config = dict(
    n_layer=16,
    d_model=256,
    n_head=2,
    n_kv_head=1,
    head_dim=128,
    d_mlp=896,
    vocab_size=2048,
    activation='squared_relu',
    norm='rmsnorm',
    norm_place='post',
    norm_eps=1e-06,
    positions='rope',
    rope_base=1020.0,
    rope_fraction=0.25,
    qk_norm=True,
    attn_scale=0.0884,
    bias='none',
    tie_embeddings='early',
    parallel_block=False,
    extras=['value embeddings', 'hashed n-gram embeddings', 'capped logits'],
    init='uniform',
    init_std_qkv=0.04,
    init_std_o=0.00707,
    init_std_up=0.04,
    init_std_down=0.00707,
    optimizer='adamw',
    lr=0.00101,
    lr_mult_o=1.3,
    lr_mult_up=1.12,
    beta1=0.9,
    beta2=0.98,
    lr_head=0.0219,
    warmup_steps=229,
    schedule='wsd',
    decay_fraction=0.679,
    decay_shape='sqrt',
    final_lr_fraction=0.0,
    batch_tokens=[65536, 131072, 262144],
    seq_len=384,
    doc_mask=True,
    train_tokens=666900000,
    steps=5046,
    dataset='wikipedia_en',
)
Each number is 128 + 32 x the weight over its row's rms, rounded and kept within 0 to 255. Layers, rows and columns count from 0. The size above them is the row's rms in percent of the matrix's.

# layer 5 MLP down (transposed), 896x256, rms 0.0418, rows 607-633, columns 128-255
size [113 108  96 101 100 100 113 101 103 100 103 110 106 116 102  99  99 105  96  98 105  99  93  87  92  96  95]
[[114  77  98  96 132 147 107 141 182 162 130 170 166 139  90 121 139  95 133 139 121 123 132 154 129 133 117  91 120 169 125 137 121 120 167 119 140 147 114 129 104 111 156 140 120 137 188 135 119  99 147 160 176 106 145 120 108 147 109 156  84 137 130 137 124 130 145 175 122 130 154 113 126 120 104 171 144 142 112 141  86 139 112 154 122 100 118 163 124 156 132 113 148 118 117 157 104 167 148 128 113 148 118  89 106 112  90 149 132 159 116 123  94 154  77 145 172 100 156  96 132  86 144 151 159 150 116 171]
 [121 109 158  46 148 142 141 127 150  99 135 165 148  91 151  94 165 121 135 135 147 114  71 145 114 146 147  76 141 139 187 126 148 162 134 118  69 125  76 116 171 115 133 201 125  67 152 144 115 127 123 125 163 187 122 121  82 104 131 142 154 181  86 172 116 177 168  94 153 110 128 128 102 157 144 147 146 129 143 123 151 136 109  86  99 124 119 127 186 122 154 130 173  95 126 148 113 152  57 172  97 123 154 122  94 136  82 140 142 109 100  93 145 202 112 124 131 128  99 128 116 133 107 133 147  98 103  83]
 [ 92 164 112  94 140 186 127 145 164 117 181 124 187 166  50  54 123  99 132 177 126 120  96 163 100 158 129 131  68 168  95 124 132 162 118 118 149 122 123 176 157 128 160 124 137 165 154 133 108 104 211 101 150 151 127  90 139 108 123 160 111 104 125 194 131 139 164 100 106 122 161 124 165 118 148 122 112 133 152 144 139 144  97 167 156 168 137 136 131 188 145 127 146 114  83 138 126 128  57 110 145 122 135 118  98  58 135 131 105 106 124 117 155 165 120 155 167 127 100 173 131 140  86 136  62 148 108 136]
 [ 87 109 113  83 109 141 121 141 107 137 159 141 199  96 148  71 113 125 144  96 216 132 103 106 129 104 107 104 164 126  73  92  97 155 138 130  85 128 132  77 139 121 156 130 184  97 159 123 115 116  82 186 153 182 112  58 166 162 136 154 160 117 145 135 109 136 100 117 113 185 166 117 109 164 119  69 111 226 188 118 107 149 113  90  81 172  68  79 120  96 161 135 119  47 133 106 108 133 170 103 151 167 125 128 106 156 134 109 151 148 122 165 102  77 107 151 117 108 117  85 157  91  97 166  86 110 119 189]
 [115 110 150  99 129  74 106 158 145 140 129 146  84  75 168 138 154 100  66 152 100 125 115 158 125 149 137 144 131 145 119 167 102 117 106 130  95 146  76 173 115  68 136 136 141 108 155  74  84 126 175 178  93 129 159 117 156 117 126 187  83 109 123 119 178 175  90 125 136 171  83 150  97  98 109  93 121  84 101 153 127 171 172  93 113 147 125 101 148  81 143 134 165  84 127 160  99 122 122 102 131 184 130 101 144 135 117 116 127 108 150  65 110 156 128  45  85 135 113  67 132 108 129 135 165 110 184 127]
 [113  85 123  89  78 150 175 164 117 125 134 136 168  78 136 149 141 124 154  77 172  91 191 107  75  52 179 118 154  97  94 142 137 145  71 146 140 140 196 123 151 132 179 172 152  76  76 163  95 145 108 143 165 190 129 107  63 191 156  79 189 114 124 167 119 132 144 107  92 141 168 128 155 142 105 142 146 142 165 126 142  80 149 117 152 186 115 129 101  32 178 119 126  91 140 180  87 126 149 145 185 118 135 114  75 100 147  94 173 119  75  97 157  87  94 159 134  87 148 172 110 114 133  89 107 159  78 150]
 [190 141 146 112 153  57 178 121 128 212  92 153 116 177 149 144 152 153 108 117 166 108  99 127 113 143 113 117 123 135 135 119 124 145 149  57 160 148  73 111  96 135 168 162 157 127 132 148 148 152 140 140  95 127 175 128 145  68 153 108  75 141 117 107 127 156 146  55  75 129 124  83 125 126 141  89 101 112 179 124 139 114 136  90 151 164 160  80 155 155  95 129 153 211 129 123 174 113  74 169  77 154 107 147  83 152 106 149 115 174 188 105 155 153 114  88 131  74  76 102 180  62 121 122 123 101 102 113]
 [132 129 120  88 137 121 131 110 154 107 131 140 122 147 114 148 103 128 161 135 166 153 105 134 157 144 163  85 105 176  89 114 143  90 150 117 208 113 203 115 139  91 115 155  57 120 160 136 132 204 144  84  95 110 111 137 136  92 113 192 118  39 129 143 128 178 186 140 117 150 138 161 121 117 133 135  53 161 136  92 174 124 147 140 151 103 112 121 170 105 137 134 157  90  93 113 123 120 154 158 173 172  79 134 143 120 112 101  96 145  69 176 112 154 116 139 123 129 120 183 125  81 121 152 113 156  82 159]
 [122 122 154  75 122 131  98 108  63 154 156 176 113  94 120 136  95 151 123 104 120 194 108 106 134 118 147 122 116 170 174 165 109  79 125 155 152 126 104 127 145  64 119  79 113  84 125 131 168 121 139 161  93 120 107 165 108 191 142  91 161 172  78 130 117 134 158  78 111 119 135 130 147 127  49  97 114  82 126  80 152 126 186 155 105 134 117 155 127  86 147 132 134  45 115 137  99 140 104 155  99  90 117  79  95 135 176 127 120  99 125 112 127 100 136 163  81  78 161  86 147 130  90  92 185 155 123 145]
 [ 82 138 129 103 116 171  67 159 114  66 228 159 189 138 160 101  90 136  94 112 191 176  94 136  79 133 129 143 121 184 160  68 163  84 106  96 107 125  97 177 149  65 132  97 152 119 162 120  86 106 128 100 128 159  98 136  88 137  65 185 119 107 149 142 111 129 182  66 178  83 145 130 112 181 196  91 102 104 146 138 122 140 125 107 110 137 133 100 153  98 124  99 154 117 120 170 137 134 166 127 115 161 120 111  97 143 120 174 197 106 143  74 166 158  91 112 139 131 113 125 115 136 142 143 162  94 114 193]
 [167 113 101 149  88  97 152  93 106 121  64  83 131 140 114  78  82 105  95  86  95 104  94 116  82 106 117  88 123 146 143 133 112 132 126 172 187 133 212  86  83 146 117 163 177 159 128  82 126  83 102 115 175 151  77 154 129 112  97 123 176 216 159 173 207 154 140 157 123 164 144 175 199 151 113 114 141 125  93 138 128 167 123 124 140 160 122 129  68 145  90 140 105 114 157  91  98  73 195 154 122 159 158 117  99  91 111 169 139  99 112  92 118 139 108 147 154 114  94 161 187 157 102 133 149 100 113  80]
 [119  97  83 141 149 175 178 132 116 123  91  60 187 133 128 134 137  98 107 110 118 142 131 187  84  73 156 115 234 115  80  78 118 133 147 128 133 129 128 193 147 136 160 115 130 110 139 117  81 123 179 105 135  97  71 128 157 133 140 171 141 216 126 162 132 146  69 156 153 142  75 112 147 110  51 148 186  94  44 145  59 157 134  99 118 136 118 125  91 137  88  92 153  95 129 112 107 114 145 138 160 101 111 171  81 183 164 126 139 148 110 102  53 156  74 134 173 156 116 169 153 140 150  48 137  83 141 131]
 [128  43  65 133 120 132 210 135 146 129 121 180 141 182 123 123 135 138 108 126 105  93  88 138  78 113 129 102 187 170  74 129 145 123 122 124 140 129 153 119 159 120 158  76 195 141 108  87 163  75 106 134  97 158 141 128 145  64 113  67 154 180 161 102 169 164 150 151 103 132 107 127  92 114  17 125 116  54 144 131 177  86 103 142 165 118 150 127 147 157 148 176 123 145 146 163 143  80 175 119 191 150 122 113 112 181  72 128 147 111 117 109 114 126 129 120 137 128 146 113 144 172 153 197 136 114 130  92]
 [194 157 112  84 139 135 105 170 131  94 132 134 144 161 183 198 147 159 112  44 119 121 162  74 111 136  81 134 132 124 140 107 129 122  86 168 167 148 126 119 122 125 149 150 115  92 138 105 179  84 127  87 171 103 146 162 117 107  91 123  43 131  86 145  78 115 111 222 147 114 119 134 203 193 180 160 174 143 117 108 152 162 168 100 119 140 100 152 137 143 166 123 143  83 101 164 137 100 110 151 135 132 189 122 128  93  63 142  99 139 133 106 113 138 118 141 120 136 187 132 130 115 139 138 150 128  96 123]
 [156 150 125 182 122 132 110  98 134 127 155 140 138 147  69 120 144  84 150 133 155 106 101 165 132  84 115  89 161 124 156 136 123 149 174  44 129 142 152 137 198 121 110 143  82 144 139 149 153 123 177  98  94 113 148 154 185 178 142 111 161 147 152  92 156 122 122 194 130  93 103 200 126 125 181 134 106 115  72 138 123 101 138 185 146 151  55 164 172 178 145 152 154 137  99 116 173 119 138 142 128 151 127 135  69 108 125 107 120  83 182 231 117 181 141 109 207 129 153 107 106 116 175 137 176 113 168 147]
 [137  72 120 152 117 106 135 129 108 188 115  74 132 106  76 135 143 166 136 109 122  77  86 116 158  81 119  86 146  82 178  80 160 141  75 126 144  69 181 123 117 105 117  85 117  50  63 167 113 136 176 127 109  79  68 138 104  52 137 152  65 138 122 128 178 161 146 187 112 152  78 124 132  99 102 181  97 126 126  90 139 103 131 156 201 140 108 113  85 160 112 123 164 138  78  51 171 175 168 127 103 157 135  87 106 114 149 141 140 182  55  96 134 106 113 219 116 152 146 147 130  75  88 185 141 104 172 141]
 [128 140 126 136  60 105 156 163 125  94 160  86 114 156 133  75  98  87 151  87 119 140 132 105  76 112 169 148  89 131 131 134 125  52 124 118 180 183 127 124 162 149 110 191 118 157 132 136  84 140 111  98  77 122 114 159  96 184 162 132 147 162 124 114 215  99 182 155 104  92 121  63  75 145 132 107 106 101 115 159  83 162 162  73 156 145 123 102 164 129 126 144  84 152 102 141 131 128  86 213  92 111 148 142 123 140 145 115 160 163 165 174 101 102 124 178 195  96 144  92 152 147 153 113 145 131 107 138]
 [149 136 114 128 137 135 114 205  92 161 119  74 100 110 176 129  98 179 156 150 111  77 118  87 150 127  99 102  86 152 115 118 158 124 100 134 120 143 149 198 174 185 127  86 166 159 100 212 124 141 133 145 138 116 119 146 140 132  64 121 158 140 201 160 123  92 112  61  96 121 123 142 131 134 120  99 139 181 142  99 182 127  89 164 132 126 121 132 170 104 156  93 107 162  68 119 162 153 133 153 159 121 167 169 167 121  76 110 148 152 149  99 157 181 205 170 102 112 142 152 214 132 123 155  75  84 140 114]
 [108 157  93 139  93 110  95  89 123 125 126 104 136 132 113  97 148 145 103  77  75 141 114 135 122 108 170 141 132 124 149 137 157 104 166  58  91 113 139 116 172 117 156 136 135 149 117 161 156 143 108 138  89 165 142 170 185 159 147  74 129 131 120 193 139 119 200  97 111 136 147 146 129 126 165  94 157 171 125  98 144 121 101 183 163 125  88 111 135 144 126 128 169 108 133 120  69 160 126  86 116 158 145 151 134 109 110 143  61 109 134 121 127 136 101 140 119 133  79 144 113 138 102 185 135 117 206 199]
 [122 136  95 178 102 159 117 160  86 175 123 100 192 108 118 124 127 135 147 172  92 184 161 137 142 164 129 100 150  84 160 182 104 113  83  73 134 116  80 172 100 150 128 100 139 139 115 134 156 142 205 143 147 142 120 100 169  88  91 149 132  77 145 135  93  99 133 144 167 149  96 131 201  60 123  94 123 173 125 101 116 132 123  99 109 117 141  89 119 112 144 125 142 119  99 163  85 139 120 132  84 130 184 152 113 174 145 167 124 104 122 114 122 133 107  76 148 144  76 181 135 162 125  73 163 115 140 129]
 [118 112 129 131 107  94 156 143 101 106 129 122 188  78 102 116 161 155 147 121  72 112 153 103  77 137 108 133  88  90 148  78 159 142 124 126 116 144 141  88 189  81 179 109 115 139 255 167 157 130  98  81 115 135 148 110 146 101 112  78 104  42 161 144 105 142 144  91 114 127 148 158  85 131 122 119 133  84 150 142 148 140 144 159 125 116 125 162  52  95 127 109 139  85 146 145 132 149 159  93 114 138 136 120 130 146 129 167 143 131  84  82 137 150  75 109 106 149 169 177 118 141 146 122 107 129  67 153]
 [ 96  97 173 158 181 145 119 118 124 138  69  87 113  64 132 121 145 115 167 100 145 103  93 107 144  88 113 137  79 152 116  93 117  81 143 137 127 123 104 149  97 115 117 159 164 102 122 110 193  94  80  96  93 147 129 107 101 132 135 109 155 182 135 165 126  86 151 120 133 113 195 148 104 141  96 136 142 151 153  57 115  86 227 121 144 125 138 127 122 161  91 108 140 172 126 150 134 157 106 213 109 132 160  99  98 123 107  98  95  91  78 121 180 162  98 141 116 112 129 117  86 151 138 210 192 118 114 106]
 [158 189  83 159  74 125 153 112 153 163 141 111 122  91 105  45 118 148  92 122 138 168  34 101 120 123 141 197 125 201 163 124 154 116 165  81 157  79 135 144 147 167  93 118 132 127 190 138 140 104 100 130 136 165  83 127 149 156 130 114 114 171 191  85 119 130 167 137  96 160  84 189 112 162 118  96  92 142 117  92 120 116  97 129  88  66 145 135  98 149 122  84 126 137 102 161 146 115 155 102  79  85 111 130 159 135 127 118 187 111  80 130 103 115 125 148 123  96 159 117 150  94  92 106 132 172 144  84]
 [167 177 130  65  94 156  45 153 119 137 128 102 132 171 115 143  99 122 168 140 144  95 127 111  96 155 127  80 125 149 114  86 182 150 173 127 134 111  88  54 195 142 109  75 155 200 199  77  92 144 136 118  92 144 147 143 166 120 117 161 161 107 145 104 135  74 119 126 103 134 166  81 121 122 136 151 205  96 156 107 168 154 157 120 174 105 148 182 179 164  82 150 124  73  66 124 122 162 124 115 145 129 108 199 166 104  84  78 149 142 139 137  99  92 185 118 120 123 147 188 123 170 112 128 143 147 154 145]
 [141 119  62 148 124 164 132  48 161 132 108 124 159 138 125 155 142 112 190  57  99 130 136 172 104  79 122 120 158  79  95 122 159 148 138 155 158 145 119 125  74 149 118 152  37 142 139 161 186 154 171 180 158 177  88 116 155 150 160 171 121 156 105 100 151 117 174 159 136 147 114 149 104  96 156 141 101 113  71 112 136  86 147 111 120 107  68 146 123 135 122 111 142 103  85 111 106 195 149 201 169 134 113 100 143  90 158 141 133  94 127  65 113 101 104 169 145 168 141 115 115 135 128 145  84 102  99  95]
 [ 75 170 145 164 129 115 178 112  92 150 116 159 106 114 179 112 105 127  96 154 110  76 140  75 131 119  46  74 157 179 172 138  46 118 156 118 108  98 156 193  92  71 193 122  99 113  84 169 151 139 101  88 135 159 145 135 100 112 108 121 150 133  88  45  47 183 174 177 127 128 119 120  95 130 169  95 183 130  94 107 132 100 177 149  63 182 127  70 108 171 162 132  95  94 131 146 139 176 129 176 140 115 126  94 179 151 133 107 138 144 144 109 147 177 138  98 121 104 165  92 133  64 158 152 133 145 104 129]
 [ 86 123 125 142 146  85 152 145 148 165 177  66  95 117  71 142 119  99 100  84 173 107  76 181  89 115 136  77 163 126 165 120 177 127 116 117 163 106 174 115 187  91 151 104  94 106 124 115 142 167 144 159 104 138 120 142 109 122  87  87 169 116 156 177 129 163 122 116 130 135 114  41  67 140  66 121 107 117 151  68 121 140 111 145 198 152 102 158 111 155 126  74 148 105 111 149 170 115 132  84 133 118 196 195 101 145 140 124 161 137  77 147 126 118 126 120 105 106 179 127 195 162 104 206 154 150 167  79]]
# layer 5 MLP up, 896x256, rms 0.0602, rows 608-634, columns 128-255
size [105  98  97 102  90 113 100 105  99 101 104 100 110 104  95 102 100  97 102 107 100  93  93  95  96  91 104]
[[119 138  88 156  93 130  89 118 151 147 112 176 101  77 133 117  98  74 119  87 134 120  83  93 113  94  82 132 193 177 103 172 113  56 175 128 141 184 136 145 108 141 153 144 107 106 163 106 140  84 189 145  67 181 108 110 136 109  88 111 142 155 120 152 127 153 103  88  84 139  93 110  88 112 154 107 150 167 137 132 134 131 162  75 123 124 135 114 189 125 104 112 137  98 124 137  77 104 133 151 112 137 148 137 163 112 226 158 128 189 129 113 129 111  72  86 112 121 137 156  85 172  94 140 129 134 106 162]
 [138 137  99 151 163 148 160 147 171 104 191 129 150 167 138 122 167 171 138 153 140 131 165 146 152 189  80 107 148 136 130 148  92 159 158 182 102 136 133 147 105  90 194 159 124 168 118 117  79 146  82 122 152 143 139 112 127 118 154  74 128 193 146 103 205 154 135 103  96 138 116 159 180 173 112 103  85 156  97 144 141  87 133 144 165 114 162 121 130  89  96 184 162 112 100  63 144 113  96 163 140 107  69 123 160 102 121 134 148 175 136 187 188  91  92  80 142 135 114 120 128 148 110 154  58 153  67 172]
 [164 128 112 133 133 124  77 179  79 177  66 102 121 209 102 118 101 111 113 147 147 136 126 136 106 141 168 193 146 104 126  80  92 125 112 166 194  76 127 146 112  90  87 185 106 136 137 100 146 116  94 191 123  90  95  87 192 161 129 173 149 149 157 157 125 155 125 121 200 120 128 151 162 132 122 108 109 126 118 122 112 165 132 148 117 146 155 154 142 156 107 176 118 176 181  96 127 170  65 169 161 160 155  86  89 124 129 107  80 165 134 142 101 127 140 118  99 132 103 168 146 152 197  92 150 139 129 131]
 [157  68  71 152  93 122  89 177 183 156 104 148 112  70 123 166 164 116 141 127 132 109 173 124 116 124 140 171 154  71  98 152 155 117 157 154 161 146 111 134 119 108 124 151 174 125 135 108 115 123 182 170  72 164 144 141 123  85 110 115  98  78 101 117  45 149 101  90  97 139  35 108 151 162  83 109  82 149  86 107 150  77 146 161  98  93 166 116 117 161 138 126 130  70 113  37  91 115 106 110  97  70 121 117 145  88 140 166 174  92 115 138 120 111  70 121  64  34 150  98 119 132 168 115 162 153  94 170]
 [223 153 110  74  85 107 135 186 156 121 128 132  97 166 150 175 135  53 162  87 124  85  89  76  66 164 112 112 150 103  92 157 102 145 116 128 178  96 205 137 107  86 137 197  84  97 150 114 100 128 127 190 134 126 125 126 172 147 130 121 126 110  93 127 141 115 142 114 109  67 102 130 131  92  72  94 105 139 166 123 151  92 142  75  69 104  97 137 166 126 105 140 154 156 109 185 101 105  78 113 161 134 140 181 112 143 137 105 177  85 123 155 136 138  66  90  71 140 136 126 198 140 100 125 187 104  89  79]
 [113 128  83 141 116  73 103 103 135 151 131 184 106 188 131 157 183 166 120 166 120  89  84 114 198 163 138 130 144 178 108 111  79 157 176 198 145 131 111 116  84 128 223 134 166 163  80 143 120 169 126 147 100 175 132 152 119 120 132 133  49 159 137 114 134 190 162 129 103 100  94 131 114 149 142 122 122 122 176 139 111 144 182 151 128 139 192 130  86 140 153 132  87 178 166  97 146  62 131 142  89 110 101 116 130 171  96 114  78 153 113 127  83  93 172 120  70 175  91 124 110  72 135 107 110 136  90 192]
 [116 147 132 105 121 124 102  93 150  98 132 121 140 125  80  91 147  47 109  97 146 139 130 139 121 144 113 112  98 136 189 104 130 117  47 132 174  46 137 100 150 153 157 155 163 142 147 168 110 153  78  80 134 197 140  90  93 135 140 130 100  87 116 151 162 149 159  69  87 127 142 127  81 138 114 105 102 119 163 109  99 111 117  72 161 129 161 124 134 167  65 125 144  77 168 109 148  91 136 164  97 163 139  91 118 114 123 188 138 120  70 190 139 102 162  60 153 136 147 144 162 106 164 171 143 133  57 156]
 [115 182  96 133  87 180  79 174 125 159 166 151  91  70 137 183 102 155 176  74 136  99 148 185 114 180 121 138 100 170 119 151 130 176  95 127 107  94  77 160 166 125 155  85 163 180  79 104 166 192 143 178 132  66 112 103 139 190 144 140 101 202 117 107 173 105 127 152 118 118  59 174 122 152  97 143 124 135 120 103 127 143 129  61  97  76 141 164 105 129 139 125 188 139 134 157 117 108  93 116 104  94 141 115 124 131 143 146 132  94 107 132 133  81 123  83 158 112 141 153  80 118 181  95 148 157  87  88]
 [159 156 152 181 157 102 112 161 123  96  85 120 115 153  98 171  98 125 134 138 166 169 158 105 196 174 100 151 155  90 166  89 158  99 109  82 204 113 132 179  62 169 150 103 155 114 135 157 117  87 104 117 131  98 101 132 221 106 111 118 129  96 130 140 172 152 131 132 107 134 135 111 141 124 116  73 173 109 155  99 116  80 132 107  89 114  86 109 160 167 138 188 161 122 171 108 146 138 156  88 129 149 127 105 180 145 132 128  59  46 109 135 146  46 159 129 117 149 119  96  53 132  99 101 101 138 120 141]
 [169 131  99  88 153 142 101 140 115 182 113 123  96 111 122 190 149 169 158 142 153 138 150  88 153 160  84 206 122 155 182  76 137 134 104 191 125 131  73 139  91 128 112 130  94 119 119  91 116 104 134 116 130 168 195 115 100 134 103 144 112 116 165 109 163 123 138  97 161  58  79  90 143 159 120 120 123 124 105 163 124 103  87 119 115 119 123 132 166 115 149 144 151 140 163  80 172 128 103 121  95  94 205 128 110 160 108  75 142  99  93 109 121 113 117 129  70 187 116 162 141 127  94 124  97 176  69 107]
 [ 79 152  57  82 145  99 115 172 103 179 109 143  86 164 142 141  78 127 132 152 145 174 163 148 151 134 120 136 121 192  86 149 133 119  80 153 141 149 141 164 129 130 101 172 141  80  73 122  80  73 155  75  76 138  99 113 116 104 162 131 102 112 156 106 100 193 131 111 174  83  92 166 127  85 177  81 108  87 129 172 150 134  96 138  98  80  81 147 141 123 173 173 168 138 122  88 156 117  71 133 153 121  97 182 117  74 161 166  95 129 115 134  68 123 115  66 114 157 121 165  56 169 134 159 136 175  92 134]
 [121 132  82  77  98 121 134 167 123 185 116 134  65  82 135 162 131 126 164 140  93  42 140 138 101 187  51 166 121 108 126 132 106 152  91 119 113 134 180 164 134  55 140 124 156  95  96  87 188  86 142 137 164 119 165 108 164 157 132 161  81 168  66  85 141 121 147  36 182 143  98  81 130 149 104  83  64 160  96 183 149 118  96 158 102 103  89 125 146  90 122 169 159 128 186 125 164 115 138 162  86 104 159 162 159 140 133 103 139 139 157 115  89  83 105  92 109  87 122 133 138 161 184 121 111 116 152 172]
 [123 117  95 120 112 105 119 186 168  84 120 167 169 184 106 112 148  97 135 122 110 100 139 157 132 129  84 104 113 127  99  75  80 121 114 167 165 169 175 159  67  96 125 113 195  99 150  88 116  87 122 143 144 166 135 157 144 138 176 117 191  86 155 115 111 146  93 174 114 150 137 130 176 118 182 110 127 153 135 186 141 114 122  60 187  95 148  94  70 130 114  96 121 164 122 184 153 107 109 137 103 175  94 157 113 145 137 122 146 136 175  87  78 178 116 142 149 167 140 109 112 115 142 120  89 131 172 118]
 [135  72 107 148 139 168  99 160 102 147 126 116  93 183 152  90 108 134 171  75 150 144 136 155 146 193  68 183 155  96 113 157 122 109  57 192  90  90 146 116 163 131 139 132 164 144 150 115 100 120 129 124 171 200 172 101 165  98 123 152 109 172 118 118 125 144 135 107 103 165 117  63 125 113 128  58 128 165 116 179 114 104 119 194 156  91 106 124 106 181 142  64 107 153  86  63 149  60 119 232 123 119 156 205 154 115 110 145 140 158  77 135  90  97 150 149  69 122 102  91  96  66 128 136  98 134 153 109]
 [136 102 109 102 149 107 111  71 176 139  96 147  85 146 106 133 117 118 125 104 146 134 129 140 126  98 106 131 201  88 138 119 100  88 116 189 122 187 172  88  67  96 163 149 136 146 100  59 132 147 142 104 129 136 114  72 202 124 123 172 172 166  96 152  99 111 119 121 142 136  80 137 115  80 178 120  92  87  94  93 131 164 167 179 133 129 132 158  88 141 211 182 121  95  99 152 185 135 112 155 159 131 120 117 161  65  97 157 136 113 142 108 107 152 208 149  53 115 119 110 175  75 141  58  98 120 130 175]
 [ 77 143  88 127 108 133 125  98 120 110 164  57 142 113 175  79  90 143 134 111 174 114 130  57 135 204 133  48 176 114 130 141  98  86  72 154  97 102 138 116 107 150 162 110 149 180 121 127 122 148  39  75 164 102 167  90 134 131 153 175  92 153  95 120 141 104 157 122 196  46 137  97 131 152  94  66 105 154 124 184 138  93 129 138 104  72 130 131 145 133 164  75 109 123 162 103 175 118 136 157 142 100 132 137 141 115 106 158 164 138  82 129 109 118 138  55 149 126 115 115 134  99 196 114 164  44  71 122]
 [ 87 120 102 127 143 121 103 132 178 143 145 215 153 141 121  74 106 180 143 126 103 125  92  94 152 107 106 124 171 173 133 164  82 113  79  46  99 100 103 114 136 141 100 161 142 147 110 137  96 142  94 139 117 150  42 127 106  74  93  73 126 178 137 140 103  68  76 132  58  93  75  90 130 145 147 130 112  97 171  99 115 187  93 158 129 100 157 107 187 129 148 139 128 114 131  92  88  52 178 164 149 131 149 139 146 136 119  97 119 117 152 157 125 132  69  94 162 177 114 175 134  92 161 134 111 158 116 100]
 [115 111 108  91 137 149 157 125 134 144 137 149 169 165 101 116 103 161 182 164 106 125  90  75  84  91 107 148 183  97 135 107 127 113 109 135 106 104  93 149 168 148 131 107 147  90 124 141 109  81 156 133 116 145 177 177 154  83  90 162  66 174  79 161 157 145 162 125  81  96  98 124 139 112  72  79 141 115 144 126  83 136 127 130 113 176  98 150 211 129 171 147  73 196 174 155 116 139 135 111 128 130  84 125 138 171 158 105 169 109 132 143 126 139 150 119  48 119 123 157  76  65 136 169 162 194 138 120]
 [196  83 116 136  60  87  62 135 129 160 130 116 147 157 154 195 157  98 154 152 126 151 125 115 108 160  88 216 162 170 116  97 108 160 160  86 105 160 134 126  84 157 197 152 174  87 136 147 108  91 185 135 150 124  74 163 176 137 143  72 147 100 150 105 103 161 142 111 145 156 120 113 178 147 104  98 123  61 162  92 140 117 125 104  90 109 159 109 121 138 178 128 153 140 144  83 149 129 109 172 139 174 131 130 110 145  88 119  93 101 123 173 171 133 129  79  86  80 122 133 144  90  80 145 162 192 167 189]
 [180 101  63  74 107 141 146 138 164 101 114 161  54 142 117 122 107 125 159  76  80  86  80 132 176 196  38 152 113 131 141  71 138 191  75  93 212 119 111 157  99 106  99 126 145 128 160 119 141  92 129 147 134 169 170 122  98 122 125 130  66 129 121 171 111  95 176 123  69 110 124 143 140 158  92  99 138 170 116 177 171 121 123 121 111 115 141 165 134  73 147 173 170 114 108 139 134 101 153  83 135 156 128 139 167 176 152 157 106 152 142  74 110 110  76 108  90  88 128 126 134  82 165  80 124  67 110 131]
 [140  78 166 146  98 196 111 176 178 187 126 129 111 126 164 132  84 124  98 107 121  99 149 139 217 182 100 121 156  87  64 123  64 104 153 116 151 110  91 139 118 114 191 167 161  73 109  99 171 154 154 147 136  95 142  86 121 108 129 204  88 122 133 149 151  67 167  82 196 129 134 125 154 145  98 134 147 169 151 120  96 125 115 152 159 118 113 142 215  81 122  95 134 152 116 115 112 131  91 175 145  64 173 149 156 110  77  98  95  69 142 146 157 143  55 113 137  72 104  93 110 123 142 128 102 150  97 123]
 [161  68  66  95  65  99 145 159 117 109 193  92 173 200 153 101 127  93 140 136 117  82 144 127 116  86  73 119 138 140  72 110 126 156 128 145  77 163 150 123 136 105 165  91 149 170 103  76 108 126 155 132  97 132 147 101 123 109 120 165  85 120 146  93 132  88 141 120  97  95 149 135 158 118  45 123 147 102 212 152 118 155 202 157 145 127 142 108 175 117 118 139  75 135 145 188 153 118  88 109 119 141  99 166  94 164 141 123 128  97 172 153 115 130 122  90 133  98 214 125 146 149 133 125 112 133 148 194]
 [101  93 183 137 157 119 133 123 126 135 100 174 173 196 104 132 173 119 106 125 163 154 143 110 142 155 128 163 116 147  99 129 113 130  95 152 102 158 185  77 123 133 210 183 138 104 109 148  92 121 132  74 181 124  92 111  79 113 129  56 141 161 154 138  97 156 110 169 140 166 157 113 123 191 170 100  76 103 139 137 104 110 109 154 155 134 192 149 166 147 159 123  69 198 177 136 181  88  63 138 103 113 163 123 123 198 140 199 162 103 100 136 155 171 153 151 103 161  99 174 186  80  97 140 163 123 136 112]
 [ 23  89  90 140 142 147 113 125 137  75  87 141 113 102 179 131 104 131 186 130 129 140 126 113 110 108 145 114 145 119  93 137  91 110 146 125 111  97 173 155  97 182 178 104  83  96 191 146 148 141 141 116 155 112 153 109 105  98  83  93  95  89  74  91 167  80 134  93  77 154 130 128 116 129  93 191 136 134 105 177  88 169 106 140 118  95 159  54 162 136 107 165 102  51 126 115  89 106 140  74 184 132 135 181  56  96  93  85  75 156 183 128 157 122 127 128 112 190 123 137 116 142 134 133 109 149 138 143]
 [154 137  67 150 113 129 136 140 205 101  78 149 116 233 156 104 191 174 146  89 112  56 117 163 121 138  91 145  93 142 119  79 107 169 144 155  77  74 120  85  56  74 201 120 108 142 189 137 111 121 153 132 124 113 127 158 164 169 107  72 104 104 138 146  84 138  99 122 142 106 133 111 219 147 134 112 147 110  93 138 106  77  92 107 133 104 150 104 180 118 127 151 170 159 131 152 118 104 130 169 186 128 121 127 181 138 141 148  80 121 155 185 156 122 115 170 130 112 100 107 138 117 127 145 104 176 132 180]
 [ 99 205 126  91  88 128  82 113 117 163  69 127 131 137 142 153  54 110 196 118 113  65 148 100 196  79 140 132 172 120 173 153 142  83 152 133 100 133 209  68 103 135 121 117 102 106 138  98 163 120 159 148 138 179  94 171 166 170  81  96 113 193 112 152 117 125 165 160  89 116 153 139 149 135 183 101  57 171 199 187 136 114  58  92 123  85 160 159 122 157 115 109 161 156 100 152 178  53 116 138 133 137 133 137 102 113  89  94 115 124 122 153 179 134  95  58 121 123 104 131 134 156 169 156 133 129 162  80]
 [164 107 154 168 187 131  86  78 174  96 135  86 166 188 130  95 147 122 140 108 117 132 123 147 145 132 147 171 104 116 159 132 149 149 131 126 109 171 109 163 114 121 171 132 168 127  72 144 146 135 149 155 145 126 123  74 145 120  76 142 107 144 133  98 141 130 150  78 175 101 107 129  95 148 144 150 134 164  49 127 171  82 131 183 110 113 155 115 125  67  72 111 190 106 159 130 152  87  84 105 107  72  86 103  38 102 151  80 178 118 137 175 113 132 115 105  63 103 135 101 116 166 104 148 132 161 181 140]]